{"n_layer": 9, "n_kv_head": 2, "head_dim": 96, "d_mlp": 768, "activation": "squared_relu", "weight_decay": 0.019, "lr_head": 0.013, "schedule": "wsd", "final_lr_fraction": 0.0}
Each number is 50 + 12 x the weight over its row's rms, rounded and kept within 0 to 99. Layers, rows and columns count from 0. The size before them is the row's rms in percent of the matrix's.

# layer 2 MLP down (transposed), 768x192, rms 0.111, rows 548-573, columns 0-63
108:40 52 45 68 50 46 42 63 54 68 51 34 38 63 57 49 50 64 49 64 53 67 20 58 38 37 60 35 37 81 45 34 51 50 41 30 56 47 68 48 52 58 49 62 56 46 47 41 51 43 31 59 53 42 60 50 44 65 43 66 53 37 22 41
071:59 56 37 36 72 57 55 42 61 49 69 42 74 54 40 67 55 49 42 44 48 58 61 35 56 43 62 35 72 34 54 60 61 48 61 34 44 41 45 73 52 40 70 49 43 40 49 65 37 52 65 61 51 39 43 58 61 52 67 35 77 35 33 49
099:39 61 53 65 37 52 17 47 55 32 44 43 43 66 36 48 49 54 47 57 49 50 59 64 22 71 44 42 62 32 34 41 53 46 47 54 46 52 41 36 49 70 58 52 53 36 46 48 56 62 69 48 46 52 49 37 46 71 59 37 46 46 51 24
108:37 49 58 54 47 63 55 58 68 33 64 67 46 61 65 45 52 20 42 47 43 56 43 76 41 25 39 64 47 45 48 78 43 36 59 60 34 43 29 23 61 41 50 53 33 69 39 64 55 56 63 48 25 43 54 62 79 41 55 30 63 61 63 44
085:46 34 51 43 57 59 68 66 56 57 48 69 52 30 25 55 68 45 54 55 83 62 40 44 37 62 20 36 46 64 58 64 30 58 44 70 39 49 43 61 47 52 57 35 81 55 40 49 60 49 40 64 69 55 53 58 46 44 50 79 41 29 45 62
093:51 49 49 34 39 48 64 49 61 52 64 62 49 71 56 38 54 47 42 55 44 49 51 48 48 46 42 73 41 47 33 59 39 67 73 46 73 49 48 57 46 35 52 52 44 33 35 46 33 48 64 67 56 59 40 48 35 56 36 43 48 39 43 59
098:50 61 74 36 28 42 43 41 58 64 61 61 32 44 57 66 42 39 65 72 48 50 43 62 57 71 47 60 54 53 40 70 72 52 77 60 49 53 48 58 36 40 47 65 55 46 48 52 46 61 59 48 51 42 35 45 37 50 62 55 46 47 42 51
104:34 52 33 55 45 56 59 40 40 35 42 47 40 47 64 54 49 57 62 44 58 40 68 59 33 49 54 60 58 77 57 39 68 37 65 63 52 44 56 46 45 53 47 42 64 40 52 14 29 36 59 58 51 58 49 42 41 37 49 57 47 39 49 46
095:58 56 68 37 47 47 60 47 51 56 51 58 59 55 25 51 27 39 57 42 64 74 35 42 54 32 47 48 50 52 72 46 42 43 39 51 31 49 40 49 59 62 60 77 53 52 59 48 56 48 49 61 33 37 49 41 53 37 24 34 47 52 50 35
087:34 48 40 59 37 51 50 46 35 50 40 48 27 45 54 53 74 47 32 56 38 60 49 27 54 49 53 27 55 60 45 45 53 50 55 65 59 71 44 46 50 58 27 38 52 42 46 31 29 49 46 41 44 51 76 50 62 43 45 50 32 44 80 41
097:44 37 51 42 70 47 58 34 44 65 54 28 94 55 53 61 57 38 70 41 53 51 48 62 42 47 60 55 47 57 47 64 32 83 58 69 55 50 63 47 47 61 62 78 47 69 57 52 59 21 40 41 47 35 21 57 57 70 49 52 42 32 63 32
102:49 68 42 29 48 57 62 48 55 55 59 69 35 43 53 69 36 51 50 53 20 67 38 62 52 42 58 51 40 50 50 32 54 43 53 35 38 65 26 44 27 68 56 62 69 63 47 40 38 47 68 60 46 50 56 37 43 47 62 30 58 47 57 51
082:35 61 54 58 47 51 30 60 60 29 28 62 65 53 48 42 38 59 42 57 63 28 38 51 46 59 42 52 52 79 78 45 26 27 43 44 38 31 52 64 49 59 44 65 71 57 59 40 49 43 48 61 43 62 44 51 20 43 38 35 47 62 47 35
093:59 75 41 62 52 51 48 44 42 38 55 55 39 66 73 42 45 26 50 48 58 48 35 50 51 32 46 46 49 63 38 36 40 46 60 38 58 41 54 49 56 55 54 60 52 53 41 62 33 58 55 71 48 83 65 57 41 40 57 26 60 42 37 58
090:66 57 56 44 44 54 63 43 55 56 46 62 56 47 37 33 67 51 48 58 51 64 43 40 51 75 35 47 66 64 49 44 32 47 56 60 64 61 62 57 51 43 55 42 42 40 52 34 40 38 64 44 50 56 39 47 50 51 51 37 45 36 52 73
098:51 53 30 43 82 50 40 38 33 55 55 44 77 63 63 15 46 62 44 60 47 41 47 50 53 46 62 35 37 53 49 51 25 47 54 72 47 53 71 38 48 72 36 40 41 51 61 59 48 66 26 48 39 50 45 33 55 27 67 38 40 65 64 43
097:56 69 51 60 41 74 45 56 52 79 72 34 47 48 43 55 48 28 61 50 54 45 32 54 85 57 53 62 59 57 55 42 57 73 26 59 27 53 59 39 54 50 42 57 54 62 51 48 55 51 34 37 58 68 41 52 52 47 55 76 57 45 31 50
078:73 46 51 63 61 49 50 45 28 53 58 41 44 65 51 64 55 59 44 37 43 39 55 59 49 53 37 48 55 37 71 46 48 54 22 50 44 49 43 70 58 52 43 59 47 47 49 51 47 53 47 46 32 47 61 29 52 74 57 59 37 56 48 55
108:41 57 48 53 38 50 48 54 36 50 66 38 71 58 38 45 36 34 62 63 46 48 39 34 55 27 53 62 40 51 67 36 30 50 40 45 51 50 62 37 45 65 64 63 75 42 69 43 28 42 43 72 58 88 33 55 44 46 40 48 45 64 59 36
095:39 44 41 43 62 41 33 43 57 34 47 41 82 49 39 50 71 64 44 18 34 35 51 59 66 45 44 49 52 48 56 57 40 16 33 27 41 42 41 47 47 50 20 47 51 37 70 40 39 60 63 62 41 47 70 45 38 45 35 41 43 50 56 52
093:45 55 29 52 52 58 65 51 23 83 57 55 52 38 33 38 50 67 58 38 64 28 48 67 66 48 58 54 63 37 55 53 39 62 58 63 43 48 60 37 48 51 39 63 52 35 49 48 64 42 47 59 62 36 53 63 20 51 49 49 66 48 46 34
103:56 62 54 32 55 61 38 49 30 52 64 47 67 40 49 56 37 69 50 60 57 47 26 63 46 54 38 55 53 36 66 43 49 45 83 60 36 50 64 42 41 43 64 32 65 46 34 74 40 57 67 80 76 42 46 60 43 42 31 55 55 45 53 48
099:74 43 61 45 32 41 38 61 59 45 52 48 53 54 35 45 55 73 48 54 48 51 41 47 30 73 35 78 39 63 52 27 53 27 46 66 29 54 37 43 65 52 35 53 40 52 44 60 41 65 50 59 51 48 48 62 40 59 58 55 33 51 62 64
083:37 40 46 53 54 48 62 55 62 47 88 53 40 32 31 75 47 55 39 57 44 46 49 63 53 52 44 67 62 32 27 62 52 41 42 53 39 41 45 41 58 41 56 65 48 78 29 55 32 47 55 45 49 34 39 51 53 50 34 33 72 54 46 47
096:66 47 56 55 40 51 62 45 37 30 47 51 26 64 56 44 45 40 59 35 44 57 41 53 48 52 55 21 73 49 56 43 54 55 67 52 58 58 45 57 48 54 56 35 78 53 37 39 54 50 65 40 50 52 60 77 32 80 40 60 46 39 61 60
098:66 51 48 31 55 49 75 55 34 43 42 59 59 62 28 54 71 36 50 48 50 49 46 53 67 62 22 60 38 48 48 74 47 65 70 45 25 52 31 48 58 38 52 63 48 30 53 44 57 47 54 50 51 37 50 49 59 52 42 72 64 26 48 45
# layer 2 MLP up, 768x192, rms 0.229, rows 549-573, columns 0-63
098:38 51 55 60 71 42 36 67 28 42 27 49 42 64 12 74 62 36 50 55 42 62 53 31 38 49 44 70 61 53 60 38 46 52 52 34 55 32 52 45 41 37 47 41 45 54 51 49 64 48 52 60 50 55 46 65 47 47 31 39 63 64 53 46
097:47 31 51 53 43 59 49 36 34 75 54 57 53 49 64 34 52 68 56 41 56 68 61 73 47 47 41 53 69 57 75 43 59 38 43 47 29 54 50 55 47 56 58 51 41 38 58 37 44 59 49 36 30 49 48 48 51 75 51 38 46 54 48 51
091:78 32 52 67 56 39 27 41 23 63 41 52 46 47 63 63 60 47 47 59 67 76 58 51 44 45 55 56 53 53 61 60 82 55 61 37 51 49 45 50 78 53 35 45 71 32 49 51 58 47 51 46 30 52 35 52 48 40 51 51 35 45 46 41
106:54 32 56 44 38 45 45 42 54 62 34 64 39 25 45 47 42 60 51 49 65 41 45 52 43 62 39 59 46 39 44 17 55 52 50 54 57 60 64 46 55 66 56 46 40 55 48 47 31 63 45 64 56 46 35 60 57 60 41 61 59 56 58 76
093:59 47 48 64 53 53 33 56 28 53 50 60 68 50 39 53 54 32 43 45 44 45 44 52 65 52 19 54 54 36 63 50 59 28 31 52 72 45 73 46 47 52 27 75 52 49 43 56 69 62 68 38 26 49 38 63 59 30 78 67 46 28 53 46
087:55 49 56 34 50 39 42 59 55 52 15 50 17 52 38 27 39 57 65 45 36 27 64 74 56 44 53 75 59 56 50 41 56 55 60 46 56 62 58 63 51 54 30 41 68 48 46 62 63 61 33 41 38 43 42 38 39 58 45 41 53 37 54 29
097:50 65 67 50 56 70 43 67 57 54 56 63 44 39 42 46 57 42 62 38 71 43 48 55 56 56 54 59 52 46 54 50 56 56 50 59 47 46 36 45 49 52 41 64 21 54 32 57 35 60 48 43 32 52 60 48 71 58 58 53 52 43 63 54
111:41 59 48 26 52 76 52 42 29 57 47 36 66 46 54 71 59 47 39 67 57 70 38 48 49 67 54 49 44 54 49 45 66 67 32 65 76 42 36 42 69 35 48 59 60 61 36 67 39 56 64 55 45 74 61 29 57 40 69 41 55 59 59 51
090:70 76 38 41 67 46 50 56 43 66 43 34 36 55 52 53 47 71 34 68 36 37 60 89 43 57 50 40 48 77 68 50 55 32 51 53 39 48 69 59 39 42 40 34 30 48 46 46 52 62 49 33 35 54 40 50 69 51 62 44 70 55 69 38
096:38 44 57 49 59 54 79 62 50 41 42 55 49 40 46 54 51 34 40 35 52 49 51 48 38 45 41 51 52 44 57 57 43 39 74 52 62 39 41 54 52 60 56 42 57 46 45 34 68 58 75 84 64 54 68 64 53 49 58 38 47 65 58 42
093:46 49 70 38 41 55 63 59 37 49 32 44 57 68 47 71 64 20 53 47 67 63 76 68 41 59 42 52 39 51 34 35 55 45 40 39 50 66 55 40 33 31 41 73 67 50 57 73 58 46 36 50 78 29 36 53 52 53 50 30 42 57 65 42
101:49 48 53 48 61 76 48 43 36 55 53 53 48 43 55 45 44 56 56 35 55 50 68 55 42 63 45 46 32 65 27 77 45 66 45 41 58 41 56 39 45 58 34 52 62 51 46 35 66 39 28 29 66 52 56 44 42 49 37 43 48 47 51 45
106:63 66 44 43 63 69 47 60 39 51 56 41 58 47 67 26 41 59 49 28 39 54 49 45 59 35 39 34 44 34 28 48 36 43 36 56 55 43 28 42 47 37 51 53 51 52 50 37 58 56 65 51 36 74 53 59 60 54 56 41 57 55 64 61
098:44 41 40 37 50 49 36 37 45 41 63 34 57 33 55 64 52 44 46 55 32 54 39 67 49 49 57 24 39 30 58 49 70 39 40 56 56 55 30 36 62 58 61 54 44 46 45 50 35 51 35 26 68 38 55 65 36 62 67 50 58 56 51 23
101:18 51 26 44 38 64 51 75 36 51 71 44 59 31 67 42 41 54 60 61 41 65 46 74 33 55 61 48 58 77 46 36 50 45 57 53 55 43 35 42 38 30 21 37 59 47 44 53 69 46 51 43 62 56 32 48 53 53 46 63 31 67 43 21
105:35 54 65 44 35 57 55 58 54 51 51 52 47 38 32 71 64 58 55 31 33 52 60 51 63 62 52 42 41 53 35 60 67 61 36 70 56 59 46 38 36 52 58 49 42 46 40 55 54 67 53 46 36 66 72 68 43 24 55 51 54 48 52 55
096:49 32 47 55 51 23 47 48 48 50 39 17 26 43 52 54 45 65 56 44 54 39 41 58 30 60 40 34 57 52 48 45 65 60 39 59 55 33 61 58 51 58 64 50 31 52 50 43 22 50 58 66 46 62 63 40 56 43 42 70 44 62 52 72
108:55 61 39 41 45 43 35 51 72 18 50 41 51 61 53 65 49 62 57 64 25 63 40 66 68 39 52 39 83 74 62 46 63 44 44 46 44 61 37 80 52 27 68 58 50 72 70 63 71 50 32 46 53 60 43 74 41 55 44 57 46 52 56 63
108:57 42 41 49 36 64 55 54 52 50 71 38 41 50 50 42 44 59 46 56 40 48 49 51 28 49 49 46 63 65 22 59 42 75 60 75 48 58 36 53 34 21 40 35 61 48 49 44 62 44 42 60 57 38 41 42 61 51 33 39 47 63 48 64
100:21 40 46 57 71 53 35 42 28 57 59 53 22 41 61 49 50 62 46 50 50 40 45 66 44 44 65 64 62 42 56 42 63 42 36 61 50 65 55 41 59 68 59 36 44 38 55 35 59 56 78 61 66 37 50 54 48 56 43 54 30 64 63 44
100:43 46 50 45 72 59 64 64 51 46 69 51 42 45 54 35 55 42 53 37 58 66 52 47 44 58 52 56 50 35 65 38 67 62 49 28 71 56 75 57 57 73 34 57 54 58 45 43 54 73 59 52 56 33 40 27 52 39 54 43 64 56 54 58
094:57 55 41 45 50 62 49 36 39 38 72 45 42 66 58 64 46 51 49 38 39 60 68 72 61 54 27 46 70 46 49 50 84 48 39 63 61 47 50 55 67 61 52 44 21 51 41 53 70 60 41 60 40 41 60 39 55 63 46 60 55 59 44 19
105:30 53 71 33 52 50 47 61 36 62 45 40 57 44 77 44 42 24 54 65 44 60 37 62 57 38 54 30 60 48 66 59 61 57 43 26 75 16 36 43 46 38 60 68 53 28 49 43 50 45 66 71 47 62 50 53 65 66 41 51 41 54 47 47
101:52 43 56 51 59 42 58 69 65 40 59 53 66 62 58 48 58 49 31 34 42 30 81 51 41 67 48 46 46 50 49 50 57 79 47 62 47 49 47 41 63 38 47 41 55 54 43 70 65 42 60 46 43 44 33 76 65 30 40 49 68 50 38 59
091:46 37 55 51 46 36 67 34 73 72 45 54 58 41 55 55 46 42 49 58 56 44 55 47 52 39 28 61 26 62 60 59 69 30 41 55 80 50 41 61 43 45 51 42 32 55 47 49 44 61 50 40 44 57 60 49 40 64 51 24 66 49 58 39